Part of a small language model's weights: 32.2M parameters, gated attention.
Each number is 200 + 20 x the weight over its row's rms, rounded and kept within 0 to 999. Layers, rows and columns count from 0. The size before them is the row's rms in percent of the matrix's.

# layer 4 attention output, 192x192, rms 0.0461, rows 0-144, columns 48-95
102,157,223,187,218,199,189,199,208,164,172,210,184,157,190,241,151,179,219,230,222,199,217,189,204,200,192,177,195,238,205,236,214,214,177,237,224,198,177,197,204,211,259,190,236,236,201,188,213
108,196,223,231,164,215,174,253,208,224,176,198,217,193,198,189,184,221,210,189,185,203,182,223,157,240,222,214,199,226,199,204,217,221,209,196,186,196,221,204,212,212,189,170,194,230,182,201,180
094,201,235,202,188,170,227,159,193,198,215,233,172,203,175,214,222,182,172,187,224,206,169,245,199,210,162,177,213,193,175,190,170,179,190,221,222,159,199,225,212,176,238,184,218,174,221,229,205
094,198,173,205,257,173,223,181,205,242,198,185,196,186,185,198,174,193,200,189,215,194,199,194,237,208,212,188,195,193,187,218,155,214,188,211,200,197,200,195,207,213,157,237,192,181,174,195,209
088,193,179,178,200,172,149,192,226,220,172,199,178,187,189,233,223,181,186,201,197,182,174,177,178,179,184,242,177,206,165,185,155,217,195,221,173,173,200,184,213,192,221,192,203,178,199,188,218
087,178,175,175,168,205,185,174,190,196,170,176,178,200,192,212,198,198,224,187,195,192,202,184,165,173,218,206,222,203,210,206,238,174,165,189,199,214,238,186,165,178,141,215,195,213,236,220,192
101,255,160,249,230,198,205,217,199,199,189,183,188,198,222,200,189,182,228,211,208,240,182,202,220,170,234,239,210,221,179,145,189,203,238,194,194,217,201,194,248,203,215,217,178,191,211,186,201
100,171,185,203,203,187,194,224,198,202,187,179,216,172,165,220,215,226,176,157,181,208,230,230,205,204,205,164,193,202,204,190,207,228,214,172,192,208,201,174,254,212,187,213,224,217,230,202,204
080,209,160,179,201,196,217,234,212,189,203,216,223,210,176,185,206,203,196,238,194,209,259,180,206,203,188,201,175,240,184,240,174,206,204,187,192,243,209,194,173,212,199,173,199,285,181,230,222
108,203,184,204,205,234,177,192,131,179,177,219,177,173,213,186,215,224,161,207,211,237,241,192,209,172,212,185,200,195,198,174,199,216,202,168,215,187,216,159,213,207,196,222,211,234,207,187,205
099,222,199,206,162,155,197,215,211,234,196,199,216,222,196,184,183,222,214,154,129,168,208,230,204,177,177,188,220,175,177,209,176,229,176,213,207,206,180,219,178,212,192,224,206,216,184,220,190
097,184,229,197,220,208,197,173,208,190,191,231,194,196,181,195,193,196,202,207,171,189,159,216,181,211,214,215,226,213,173,210,202,156,210,224,214,199,200,209,138,205,166,177,223,172,240,161,241
089,193,211,186,191,198,192,217,207,208,208,212,197,230,199,178,206,181,178,231,203,149,186,194,203,188,245,182,216,228,202,207,193,195,210,171,175,204,195,211,206,195,169,164,194,206,201,225,201
104,188,180,225,191,195,195,165,212,195,203,197,185,163,219,199,176,217,198,190,173,211,215,184,168,189,179,197,180,231,221,185,194,264,183,225,187,220,220,230,243,161,215,187,168,202,186,205,185
089,191,203,152,150,208,178,195,210,181,207,193,224,193,195,177,241,179,208,185,207,161,215,219,146,211,181,217,217,195,203,182,160,217,178,171,228,215,209,186,192,188,201,208,187,202,220,188,194
098,182,253,195,189,202,219,226,218,245,197,231,218,166,195,209,192,170,210,170,165,191,226,172,208,202,178,214,193,203,227,184,202,217,174,169,196,178,192,211,196,183,232,197,218,202,224,211,229
097,240,220,198,212,201,216,224,208,213,216,196,173,193,189,188,233,178,195,176,183,209,212,218,207,181,206,236,213,207,208,195,228,202,211,211,179,201,184,232,179,198,170,170,254,181,171,221,192
092,193,185,147,192,185,212,236,210,190,214,173,250,201,199,271,166,199,185,187,180,185,199,189,212,207,213,179,183,169,204,215,180,175,188,230,183,187,170,242,164,207,201,191,176,226,165,194,208
107,154,176,167,231,198,193,197,209,206,201,204,198,193,201,195,183,228,241,201,205,182,220,214,191,177,166,152,209,204,202,255,184,194,202,231,236,219,207,191,181,180,207,221,188,197,213,176,177
097,177,204,199,182,193,191,160,231,184,169,212,206,193,176,188,196,213,215,211,202,226,182,207,202,204,176,177,197,184,169,203,186,177,218,215,196,229,155,160,239,195,247,228,197,212,190,196,228
098,188,175,199,220,201,223,152,221,206,199,196,204,173,180,171,196,218,212,209,181,221,211,173,202,148,198,204,202,207,199,209,215,206,184,211,182,224,175,184,197,164,157,188,211,217,222,229,213
102,177,152,204,194,216,202,219,211,218,201,184,190,188,214,179,205,163,231,215,211,184,223,196,218,187,219,225,210,210,158,211,212,179,155,189,203,185,229,202,213,252,208,215,199,204,230,162,195
092,201,210,192,211,205,217,250,236,218,201,197,217,198,198,187,173,189,186,226,208,190,224,202,217,191,238,206,263,212,203,189,176,190,168,219,193,205,210,248,225,212,178,178,182,214,210,238,198
105,214,237,156,216,191,188,213,200,179,189,197,237,251,162,163,201,158,186,192,205,222,198,204,210,188,219,228,171,195,215,200,198,214,215,180,196,190,181,208,180,226,205,202,202,199,195,159,201
104,164,188,236,141,192,202,185,181,148,222,212,193,195,176,180,215,210,185,209,183,205,200,223,178,198,205,186,183,215,185,213,202,209,198,209,214,201,182,227,204,171,164,184,185,217,197,188,198
105,220,184,205,200,204,194,211,197,235,199,208,179,199,191,168,248,210,226,211,194,204,216,208,195,200,182,184,159,206,198,189,213,226,154,212,235,219,165,218,245,174,176,187,197,223,216,187,210
090,238,207,207,141,183,182,176,229,219,153,178,248,184,212,179,186,178,199,195,215,197,201,242,205,183,190,242,225,216,181,188,190,205,211,217,210,219,237,197,209,207,201,185,203,239,221,208,225
104,233,198,211,192,217,217,239,236,198,202,203,197,174,204,181,206,203,201,175,204,158,184,199,183,203,217,218,214,211,175,229,160,231,187,200,181,169,185,203,197,246,175,159,213,176,175,187,220
091,178,239,219,201,195,160,208,213,178,196,199,186,182,169,202,181,254,188,198,202,193,194,249,208,200,209,173,208,188,173,220,204,178,167,198,134,222,213,182,175,212,217,194,190,191,195,231,164
099,216,185,212,186,184,201,171,202,209,176,175,196,218,215,224,199,158,207,173,206,180,191,189,177,150,193,202,185,206,204,211,217,192,228,208,217,208,191,220,166,210,214,205,208,192,211,226,194
101,209,172,185,145,172,182,158,187,222,173,194,235,179,179,195,190,197,207,248,237,174,215,210,213,181,195,173,246,206,194,190,207,192,213,230,216,215,161,191,193,203,189,165,175,202,192,187,213
089,224,217,210,170,186,186,229,181,206,185,211,186,199,227,184,172,201,230,185,231,191,209,213,228,227,192,227,210,221,214,196,200,236,175,203,227,204,197,202,207,197,212,202,235,187,221,191,182
100,189,208,182,226,185,201,190,210,183,185,224,219,190,217,242,208,180,241,185,214,220,206,201,203,181,191,206,205,213,175,192,199,180,223,189,222,191,164,205,213,225,183,197,219,209,197,187,213
097,207,174,234,197,217,197,182,208,200,217,209,175,217,193,174,178,209,208,214,188,186,200,186,216,228,206,216,193,222,204,193,209,173,202,211,260,224,218,185,210,182,201,146,191,193,185,197,211
106,174,190,193,213,244,192,183,211,163,171,193,198,191,177,200,164,215,191,206,223,199,205,225,172,180,211,188,183,218,202,188,192,217,233,216,183,204,176,207,235,177,182,214,180,208,170,197,205
086,234,229,207,220,182,181,217,194,196,195,192,191,173,213,189,212,175,195,186,166,196,193,210,221,210,183,186,233,252,191,178,196,182,239,196,175,168,210,191,234,180,201,208,186,161,188,169,204
108,236,192,214,191,184,200,223,200,205,194,208,205,193,190,179,199,203,189,191,179,203,189,199,233,220,204,221,198,206,205,183,204,176,194,154,218,209,213,224,193,190,220,199,214,246,186,201,221
100,204,232,176,193,231,218,213,191,208,212,187,208,180,196,220,163,195,212,199,220,186,210,226,232,208,204,203,173,200,179,226,202,210,256,201,187,200,187,194,216,193,227,203,180,217,216,218,175
102,190,168,195,231,181,191,195,175,134,197,215,187,172,198,197,199,192,182,204,197,202,228,209,223,196,200,197,180,173,183,186,230,165,218,193,175,183,187,243,204,167,236,172,179,186,234,232,179
108,234,221,190,154,210,199,173,201,208,184,201,188,200,176,183,211,210,207,211,232,240,182,206,223,216,188,220,189,227,193,175,214,233,196,218,185,180,209,178,193,172,208,189,184,176,175,152,237
093,209,190,196,227,169,205,233,197,182,217,201,188,203,186,247,183,180,220,231,207,202,224,165,200,182,221,215,225,192,166,191,221,191,208,218,210,196,180,192,220,153,212,194,200,181,205,206,196
115,173,204,193,196,180,195,229,239,173,161,221,208,206,214,197,233,185,204,219,224,224,233,201,174,201,219,200,190,197,185,185,207,189,220,183,227,194,209,230,220,249,209,191,223,191,200,221,209
100,193,187,213,227,193,191,234,210,222,191,188,203,225,212,225,232,234,202,222,166,198,176,169,219,190,182,190,224,178,233,188,214,220,178,200,210,220,218,228,209,234,201,192,197,210,213,213,195
096,197,180,197,229,229,205,206,195,212,192,168,189,184,179,217,214,193,236,147,196,211,238,206,177,221,219,213,225,225,205,152,205,207,210,191,226,177,173,219,181,177,237,210,197,192,190,243,170
097,226,186,226,186,212,199,186,231,217,230,222,205,236,191,155,209,197,193,206,208,231,215,209,207,180,203,183,176,226,220,207,217,229,216,220,193,206,230,197,186,222,204,184,201,208,214,214,210
099,192,187,174,177,218,186,164,234,218,202,194,172,204,190,215,223,234,208,214,152,231,217,202,206,216,199,213,191,173,189,220,217,170,202,151,209,203,205,187,217,172,233,192,257,191,246,173,241
100,213,202,185,199,200,199,212,251,189,158,182,208,223,230,223,225,188,192,208,188,205,222,188,209,193,213,211,202,218,195,195,232,198,214,170,210,207,173,173,190,214,223,188,191,171,238,190,202
102,195,224,163,210,210,188,195,201,167,197,173,231,175,206,166,177,197,221,216,196,184,222,224,195,197,216,191,197,195,208,185,175,200,204,231,157,200,195,206,146,214,200,205,187,196,201,162,216
105,204,186,173,205,212,198,219,206,198,179,201,191,197,229,185,172,201,179,181,207,202,228,222,219,160,193,209,234,199,171,198,180,199,182,188,185,218,168,220,213,226,186,162,218,207,195,205,217
084,200,173,187,242,187,158,207,176,173,213,209,207,193,233,210,216,199,228,196,213,202,204,217,220,160,207,182,234,218,177,192,209,196,214,208,202,218,212,178,179,203,213,210,177,256,209,189,184
104,219,186,186,185,194,215,195,203,217,183,204,208,207,178,184,213,191,233,191,184,195,238,206,179,208,179,204,212,166,228,184,219,179,182,189,177,161,218,226,226,155,229,195,200,184,218,222,192
105,172,189,211,196,220,195,223,190,163,207,206,250,174,195,185,171,204,184,194,203,202,199,189,203,196,186,202,177,173,166,215,191,182,199,191,200,215,185,189,190,222,201,217,169,199,207,161,186
102,164,207,183,197,170,215,200,211,229,211,178,166,210,203,176,184,188,234,208,233,201,227,165,205,183,191,235,173,227,165,200,214,193,212,189,202,186,238,177,158,190,221,174,231,217,208,188,181
102,203,258,194,193,211,221,215,175,219,191,180,238,193,230,199,195,204,194,227,196,213,166,198,187,229,162,203,185,233,207,217,233,177,235,220,207,207,219,184,184,235,193,193,223,216,227,211,191
091,193,204,193,182,200,200,185,180,201,183,172,204,159,154,234,240,190,201,211,209,230,225,215,176,199,194,150,202,185,237,203,210,205,161,217,174,217,195,209,239,214,170,181,244,201,213,201,205
092,204,183,198,218,197,202,209,171,220,175,211,175,212,197,197,205,214,183,206,182,163,229,201,194,217,192,241,228,171,203,204,228,232,202,172,196,207,227,184,205,181,193,182,212,196,219,247,188
102,198,176,189,194,187,189,189,193,209,211,231,178,224,217,203,221,192,158,226,204,230,165,177,203,198,170,193,216,199,195,205,158,232,238,214,156,221,207,197,192,202,225,151,194,210,203,191,200
098,171,189,176,193,208,196,189,172,203,197,223,181,209,232,221,221,199,193,191,174,213,212,243,168,197,183,211,255,209,176,217,205,201,190,206,143,198,181,164,212,227,185,177,166,237,180,212,161
094,180,233,177,196,172,179,222,202,208,219,220,234,167,227,213,215,229,198,187,167,201,218,206,208,195,218,180,199,185,213,177,214,236,172,236,237,168,199,236,183,187,185,213,208,192,191,217,192
094,245,237,211,199,205,179,228,214,199,191,193,189,219,180,227,193,219,164,222,237,198,204,240,206,193,211,188,201,194,198,196,158,200,184,191,192,196,216,173,210,191,199,196,194,209,207,178,174
099,188,229,193,186,176,182,223,249,168,191,221,213,189,184,224,203,189,231,196,220,175,251,199,195,216,214,206,223,174,181,207,180,190,177,213,236,162,170,162,186,230,198,217,230,195,168,228,200
102,214,204,200,196,189,209,216,178,242,192,200,243,203,200,153,193,181,188,216,197,181,175,187,210,228,197,212,221,234,173,213,185,180,210,207,210,208,222,209,152,190,190,213,193,251,183,230,173
103,176,210,246,217,222,188,205,200,235,222,173,216,208,191,197,178,194,198,174,213,254,226,218,180,221,200,269,202,184,199,198,201,199,209,200,218,227,192,187,203,192,178,215,211,223,168,184,188
095,192,185,171,209,182,204,196,214,183,213,163,235,217,173,153,182,197,188,210,214,204,199,205,158,163,198,193,194,197,242,148,204,195,205,193,206,194,196,252,180,205,211,209,260,210,190,249,248
094,191,206,231,215,195,215,230,226,191,223,207,196,174,192,197,188,192,179,210,198,182,237,211,214,192,227,195,168,198,183,170,180,155,202,224,212,180,191,213,224,195,210,195,182,214,210,154,176
108,208,189,180,218,216,219,197,165,215,221,238,182,206,192,210,201,177,186,187,210,217,205,177,184,238,215,201,184,202,182,206,180,228,188,234,174,186,233,226,209,212,179,222,209,195,220,179,186
097,232,206,215,200,215,207,215,185,160,178,210,187,184,198,191,215,167,191,201,218,177,225,223,212,174,171,211,204,207,182,194,191,256,198,184,178,213,187,212,180,194,189,192,221,202,229,181,255
102,199,168,183,162,142,179,185,207,191,236,205,169,201,220,220,200,169,209,194,185,194,192,194,209,207,218,234,213,211,212,200,207,196,199,193,175,193,182,176,173,154,200,210,186,188,187,145,218
097,214,228,187,256,192,201,182,150,209,185,228,221,195,197,222,182,204,206,213,192,221,197,222,181,190,194,164,218,185,162,194,184,208,208,211,191,197,182,240,178,184,198,213,237,170,189,176,179
100,186,180,221,190,180,202,230,184,209,232,194,216,220,219,186,207,158,201,222,197,129,205,182,217,178,196,213,175,209,226,225,206,172,186,202,227,177,229,205,188,229,209,216,191,192,212,186,227
100,228,165,181,154,209,233,191,211,176,199,213,169,192,205,206,222,200,210,230,229,184,206,167,182,199,196,185,177,204,250,160,199,220,188,201,187,188,212,209,196,191,149,221,212,244,210,218,212
109,207,189,215,212,169,210,216,249,210,201,210,192,207,208,183,219,196,201,174,213,191,232,210,209,204,177,204,189,204,184,250,201,214,176,215,220,235,214,229,207,173,173,185,227,221,222,245,203
098,221,189,220,227,188,187,201,152,212,193,196,194,217,165,219,201,220,200,213,228,205,210,184,184,197,199,222,204,161,188,208,186,185,204,199,204,199,212,192,190,195,164,211,162,236,194,206,241
103,211,209,211,205,221,223,194,268,203,216,242,201,183,157,155,174,213,187,216,216,178,158,213,234,234,207,193,173,195,224,144,183,218,175,220,209,195,239,172,159,203,183,199,191,200,227,197,178
108,178,186,216,204,210,209,201,203,171,189,200,198,226,209,164,206,221,210,183,189,257,187,170,188,212,232,228,224,187,200,174,193,217,182,214,200,161,253,182,192,187,209,190,197,197,179,175,216
104,229,183,222,228,226,197,197,234,204,199,197,211,210,183,181,169,216,189,229,193,185,206,225,212,145,206,186,168,204,181,174,196,186,191,199,181,192,187,202,176,203,214,162,222,164,203,199,191
098,228,194,213,202,196,206,196,195,203,240,166,190,168,138,209,189,160,233,192,228,175,163,188,208,200,197,180,232,224,166,216,224,208,194,182,218,186,196,214,217,213,170,198,240,187,210,225,193
106,216,209,178,212,217,193,216,180,183,208,213,218,201,185,169,195,206,217,174,199,222,207,183,172,231,168,214,187,195,179,194,156,185,214,186,194,216,207,216,197,200,193,212,188,195,192,215,173
101,198,172,199,180,209,197,214,139,153,187,195,151,207,203,190,206,191,176,177,177,216,178,209,203,235,199,229,168,181,222,233,218,175,232,223,199,165,193,180,191,231,218,199,202,214,204,221,203
101,202,230,178,220,178,185,199,203,205,202,220,201,172,187,212,197,219,178,212,184,210,164,225,221,194,205,221,191,180,229,173,175,214,200,149,220,200,189,195,238,152,208,160,199,185,212,224,178
098,213,219,187,217,239,178,213,189,205,185,212,261,200,194,192,216,230,192,191,193,228,213,220,195,188,200,195,187,165,153,202,168,195,176,212,199,227,223,195,180,190,202,165,182,222,225,245,208
106,211,170,254,172,207,233,198,179,242,202,252,194,207,229,188,203,216,187,166,199,193,204,227,164,213,181,171,217,230,202,216,212,191,205,199,184,196,202,209,194,189,209,224,226,196,217,225,196
106,183,201,196,180,157,154,221,229,215,192,184,199,181,230,251,209,229,166,218,189,209,183,217,188,170,233,153,227,183,173,183,204,206,221,189,202,185,185,203,188,172,197,177,216,168,177,210,238
101,190,180,194,221,205,215,185,189,174,207,224,209,204,164,170,201,204,189,179,234,239,202,176,173,234,224,188,165,232,212,255,185,219,195,171,191,170,217,197,232,200,185,212,194,249,240,213,197
104,202,224,181,214,191,189,186,189,207,182,193,197,179,214,175,153,168,185,198,231,209,191,183,222,170,210,221,188,190,229,195,180,195,152,172,203,213,151,191,182,165,193,173,172,216,224,202,214
098,201,197,215,192,197,224,182,161,217,174,241,192,216,200,140,199,215,164,201,191,203,225,200,191,222,187,210,191,207,187,178,236,215,227,225,198,165,168,183,229,214,220,177,206,199,159,249,191
107,212,227,215,195,198,214,221,198,223,200,179,235,182,206,165,181,218,194,192,196,184,226,209,199,220,202,219,200,232,220,179,194,170,207,196,229,196,231,238,223,201,225,225,228,167,199,212,177
107,174,214,220,209,215,209,188,199,168,201,154,200,180,165,229,160,199,227,195,202,150,192,216,200,217,171,229,177,212,180,192,196,218,198,202,238,189,221,254,175,212,222,157,185,187,227,164,217
107,170,194,193,161,251,216,209,207,197,182,170,210,208,217,225,238,226,196,179,220,217,214,176,189,216,214,195,194,207,220,202,164,198,179,209,205,233,182,202,192,167,191,198,218,208,189,197,162
114,192,174,202,184,187,164,203,245,172,202,187,214,186,196,225,176,197,211,200,221,157,210,221,186,166,201,189,216,224,210,219,185,180,205,179,181,162,176,225,192,214,193,209,190,192,186,221,186
102,198,210,200,197,220,193,201,206,220,219,197,184,205,214,176,186,205,213,212,179,218,215,181,197,234,234,214,227,216,192,219,231,220,204,160,220,200,181,202,178,203,202,188,192,188,226,216,231
097,198,180,168,203,206,201,212,187,190,235,176,194,230,241,150,208,167,204,206,177,214,226,184,160,202,195,186,174,212,170,177,190,179,169,208,234,207,241,187,219,216,188,226,210,205,187,210,184
097,203,198,195,167,189,201,220,180,208,172,214,179,220,201,225,209,217,233,197,196,189,204,218,202,220,236,176,186,245,221,220,253,218,207,197,196,208,206,207,192,188,176,180,233,229,205,222,192
095,164,211,222,238,198,146,179,166,178,185,223,179,213,200,196,190,172,183,182,181,202,179,233,185,190,216,212,200,218,163,170,192,216,200,178,207,180,209,216,209,206,196,209,216,182,206,236,186
087,219,217,211,209,161,214,211,196,219,202,174,187,193,198,177,243,177,206,188,192,174,226,159,201,204,228,168,170,201,211,209,195,211,173,200,224,185,233,212,184,209,175,208,245,235,215,239,186
101,233,230,210,192,168,232,207,218,205,163,211,200,185,201,198,211,159,213,221,185,190,187,222,230,184,215,200,174,185,199,211,184,235,225,225,165,208,208,234,178,201,234,170,142,155,197,215,173
107,212,237,182,168,208,180,243,210,187,230,173,215,166,165,232,201,216,227,176,252,149,167,179,185,190,198,228,190,199,228,201,177,194,250,184,192,173,190,174,181,179,181,177,197,196,204,189,186
109,199,223,218,201,166,188,240,189,183,182,197,227,198,198,192,233,229,209,187,213,180,211,195,190,173,207,193,189,257,247,170,167,181,200,195,196,199,191,207,223,173,202,187,221,219,227,222,199
097,219,213,152,171,207,219,217,196,240,200,183,203,194,214,168,222,218,190,215,216,181,226,189,198,247,189,189,216,176,178,200,213,214,202,223,209,197,227,229,241,183,192,192,222,216,162,237,190
108,211,181,166,204,241,232,237,218,219,188,231,210,230,197,186,205,200,168,177,238,159,210,185,163,184,204,184,212,225,236,181,197,210,184,244,190,197,165,204,232,191,212,174,201,183,203,189,194
106,195,183,198,195,212,203,212,198,180,225,193,204,213,207,202,230,229,167,229,233,215,159,205,189,176,175,199,184,183,180,219,217,199,203,187,196,192,206,161,200,194,188,198,237,204,189,189,203
103,172,205,164,220,181,150,167,210,159,189,179,174,195,137,216,194,229,240,197,207,223,184,217,206,187,185,208,178,233,187,206,147,177,190,147,148,191,198,197,196,166,219,217,185,181,160,216,202
100,194,185,204,204,215,184,174,195,212,202,224,178,183,191,215,188,201,180,181,244,194,181,201,222,198,205,190,217,193,166,171,172,202,202,205,208,202,161,223,243,214,251,171,195,194,205,179,219
106,185,217,219,220,204,215,172,199,191,197,198,195,172,179,212,202,234,224,202,199,220,225,191,184,187,202,191,210,204,232,244,175,176,212,219,166,176,164,141,196,191,231,213,198,182,171,160,218
105,213,215,185,187,219,216,218,209,184,185,208,210,246,191,187,234,206,191,221,249,220,179,182,215,236,190,227,212,213,190,152,229,207,225,216,200,227,209,207,198,232,212,199,213,189,196,206,241
098,193,188,203,205,207,195,205,225,219,180,181,176,203,226,178,218,203,220,253,211,208,213,216,210,196,201,221,172,190,221,198,229,212,200,218,180,239,187,185,172,195,153,246,189,181,171,225,221
102,180,216,192,206,204,209,175,202,207,168,207,190,223,205,212,202,233,244,178,226,190,257,199,177,196,177,168,170,249,203,192,167,188,192,172,186,224,185,226,191,207,210,224,227,178,198,174,235
110,181,185,240,209,203,200,215,200,201,211,199,201,199,210,186,205,231,180,196,221,164,188,238,205,174,203,203,218,225,215,176,220,197,185,215,220,214,230,187,208,213,224,178,211,227,169,218,215
100,190,167,183,231,183,202,205,189,190,227,218,198,206,154,165,188,159,242,159,206,159,209,205,227,208,212,166,185,250,195,150,207,183,206,205,222,206,208,184,207,220,193,206,229,209,171,182,209
103,189,204,191,216,209,183,180,167,257,227,184,195,202,195,252,211,188,232,204,192,214,182,211,188,168,186,172,191,199,182,205,209,186,199,214,172,224,214,188,224,175,221,201,209,180,189,221,190
095,211,224,179,210,220,231,180,233,205,201,195,209,209,171,208,182,224,216,173,171,204,167,221,240,196,194,182,191,171,205,236,192,213,179,210,167,195,213,221,192,213,210,238,257,235,160,220,226
099,241,173,213,196,199,152,206,232,168,195,183,143,194,183,202,217,208,196,195,214,212,227,200,221,216,193,185,191,171,169,214,210,214,187,255,184,197,235,169,195,217,204,224,198,143,192,210,194
093,196,193,209,195,204,205,215,194,199,210,223,194,154,195,165,206,211,204,211,205,221,138,205,217,181,209,223,227,257,191,204,193,230,237,185,189,200,201,214,206,248,166,207,177,197,190,196,163
110,166,192,160,225,240,185,163,171,215,180,170,211,176,187,258,155,198,202,205,230,175,182,247,200,192,185,186,206,197,237,204,204,181,214,173,195,196,204,198,191,205,177,198,231,195,193,167,191
103,167,195,197,191,193,193,193,209,194,218,196,197,175,165,231,184,177,199,156,219,228,206,197,217,147,201,189,201,232,170,183,196,204,184,180,202,207,173,188,242,199,191,173,209,242,197,177,203
100,170,148,189,202,225,246,199,230,172,177,210,231,176,183,225,182,195,184,178,221,205,223,218,211,197,188,204,275,214,185,208,178,201,202,200,212,182,197,192,193,241,218,219,214,189,242,218,192
112,208,190,198,220,205,220,191,196,215,192,152,173,184,167,191,202,197,177,196,199,182,161,189,189,230,177,188,181,235,204,187,198,237,178,213,146,184,209,211,196,199,202,246,232,182,214,204,224
103,199,201,185,180,218,213,198,171,189,217,232,189,216,215,187,221,224,193,231,211,216,210,204,225,209,187,210,231,219,202,176,159,211,215,193,217,192,186,212,198,239,235,196,189,202,155,207,198
100,153,180,207,242,201,198,235,181,208,196,204,155,200,198,222,201,214,172,214,184,153,165,188,192,185,186,213,220,200,218,209,178,212,179,196,206,204,191,225,201,211,167,194,231,214,151,202,187
112,178,176,199,219,203,166,195,236,204,184,158,245,198,219,213,182,185,184,155,206,224,182,193,176,168,219,203,194,191,201,186,202,237,216,181,199,132,181,212,195,196,200,184,190,246,211,197,219
115,190,221,199,221,191,214,191,205,193,188,215,185,245,207,203,200,204,188,205,220,193,181,186,181,183,238,212,218,189,243,209,168,217,200,191,185,205,151,200,191,154,186,210,206,186,201,217,224
096,189,193,169,198,247,176,187,208,201,196,178,181,197,195,221,204,214,228,209,164,187,186,185,176,180,145,223,201,227,199,204,197,163,181,206,180,205,187,211,199,196,180,211,227,219,191,217,168
098,207,185,176,184,171,184,179,204,191,210,222,220,213,218,223,215,183,227,196,177,176,204,225,212,230,177,178,218,187,208,201,179,158,218,200,234,227,170,225,229,216,216,233,195,213,168,212,179
093,198,171,190,180,204,246,235,224,199,207,223,196,185,154,189,213,203,195,206,198,194,208,154,150,227,232,217,185,195,213,197,216,176,176,227,209,212,218,179,229,201,188,179,190,200,194,178,192
093,241,227,239,202,183,225,182,214,178,185,188,216,203,187,190,214,197,231,165,194,201,221,156,206,187,178,168,220,196,162,215,184,195,209,206,221,207,221,216,246,195,199,188,189,233,210,206,196
088,168,208,215,227,183,238,182,187,232,202,199,198,191,242,207,223,181,196,190,165,203,196,150,181,219,167,177,187,215,225,182,232,198,190,182,181,201,198,205,217,196,225,178,213,205,198,187,214
096,201,209,197,206,229,146,184,206,193,206,210,209,217,211,188,205,181,222,196,194,159,215,219,198,194,187,195,186,189,204,199,179,172,220,198,213,207,222,196,219,187,183,184,205,152,193,221,198
104,211,195,185,200,177,215,222,190,180,213,266,197,216,172,174,215,167,193,201,216,214,180,175,183,203,204,219,170,195,227,216,224,215,177,220,169,218,181,213,184,171,206,209,156,218,139,221,217
099,191,210,214,172,209,210,214,213,180,221,168,192,232,173,184,226,205,201,167,220,194,226,219,182,206,241,237,182,148,202,180,225,195,198,202,207,212,186,189,196,189,197,201,181,186,210,213,170
094,206,223,180,178,153,228,228,185,239,183,201,166,207,190,205,241,223,217,185,185,181,176,217,232,182,169,189,197,229,199,170,203,201,211,188,211,190,173,211,179,229,202,207,190,207,213,164,173
093,186,234,207,221,185,168,191,241,220,219,187,198,183,166,186,188,190,169,191,215,182,211,218,193,209,173,164,215,198,173,220,235,148,213,204,201,171,256,193,187,162,227,234,204,246,200,202,207
100,175,177,202,224,225,187,200,200,203,199,209,177,221,189,236,187,222,229,200,209,229,194,213,210,203,201,200,181,221,194,207,193,218,207,188,173,229,190,188,211,178,203,162,198,186,214,205,184
092,202,216,232,173,199,193,226,186,213,210,216,171,233,211,194,245,242,183,205,199,215,201,214,219,192,191,177,214,189,200,191,199,216,207,230,188,192,193,178,253,181,213,186,223,200,236,189,226
111,216,176,216,177,216,194,240,168,186,221,198,216,174,173,170,222,189,182,180,200,182,168,186,191,205,174,206,198,226,159,167,146,224,226,222,181,247,211,239,243,198,210,222,212,177,209,220,199
094,187,180,180,192,212,174,167,188,226,193,226,197,200,201,188,188,216,199,223,179,228,171,218,202,170,247,208,225,222,206,170,207,206,197,202,212,246,189,196,202,180,192,218,249,237,215,199,195
091,194,201,171,215,205,209,215,201,207,229,156,206,179,195,220,160,206,229,221,183,222,216,213,203,188,203,192,207,221,209,221,221,198,203,154,186,210,180,215,184,265,160,198,206,234,171,184,221
090,222,210,162,163,201,192,219,193,198,178,192,182,193,180,192,192,221,201,227,198,212,217,189,227,222,237,204,213,145,183,153,181,220,215,224,211,260,210,159,243,210,186,151,205,184,209,208,221
103,200,179,209,193,153,230,221,206,199,208,188,203,201,194,190,217,214,216,187,170,196,186,183,224,208,186,207,166,156,172,152,201,189,178,155,195,218,159,203,166,223,203,190,208,244,235,186,181
102,169,207,166,182,214,179,220,180,186,234,188,209,247,196,167,195,164,196,170,198,220,256,208,187,182,168,181,182,191,201,163,230,201,190,245,192,167,197,181,203,194,217,211,220,213,237,201,182
102,176,186,222,171,185,204,202,204,203,178,177,233,186,190,219,182,243,142,178,190,215,151,192,187,155,210,228,164,180,223,182,211,187,190,156,225,206,210,171,175,233,190,217,218,181,205,195,202
101,210,186,219,160,204,210,178,207,180,184,204,177,169,191,199,187,200,206,223,227,164,190,221,181,171,215,219,189,186,167,215,224,207,201,189,203,186,182,234,208,205,188,205,258,189,204,162,226
109,196,218,208,199,205,217,195,197,175,195,183,233,207,212,158,164,222,228,194,200,211,208,219,159,219,214,189,203,180,234,186,227,233,183,182,191,196,194,192,191,188,198,212,177,237,204,223,211
088,186,188,235,144,191,176,177,200,257,193,194,223,196,184,209,199,174,163,192,183,216,199,180,189,209,176,233,204,243,167,181,217,218,213,221,223,182,212,216,184,184,214,228,230,158,217,236,191
100,182,169,202,189,214,202,185,202,203,215,243,161,233,198,153,180,230,204,198,197,161,204,165,181,226,190,213,196,201,200,225,208,196,184,197,213,205,169,180,173,205,223,185,221,179,216,253,249
110,192,211,218,200,204,186,222,235,201,196,175,209,181,210,213,183,176,231,243,233,199,153,236,169,203,182,207,180,178,200,173,206,229,198,187,216,167,202,228,219,185,205,202,186,189,199,213,200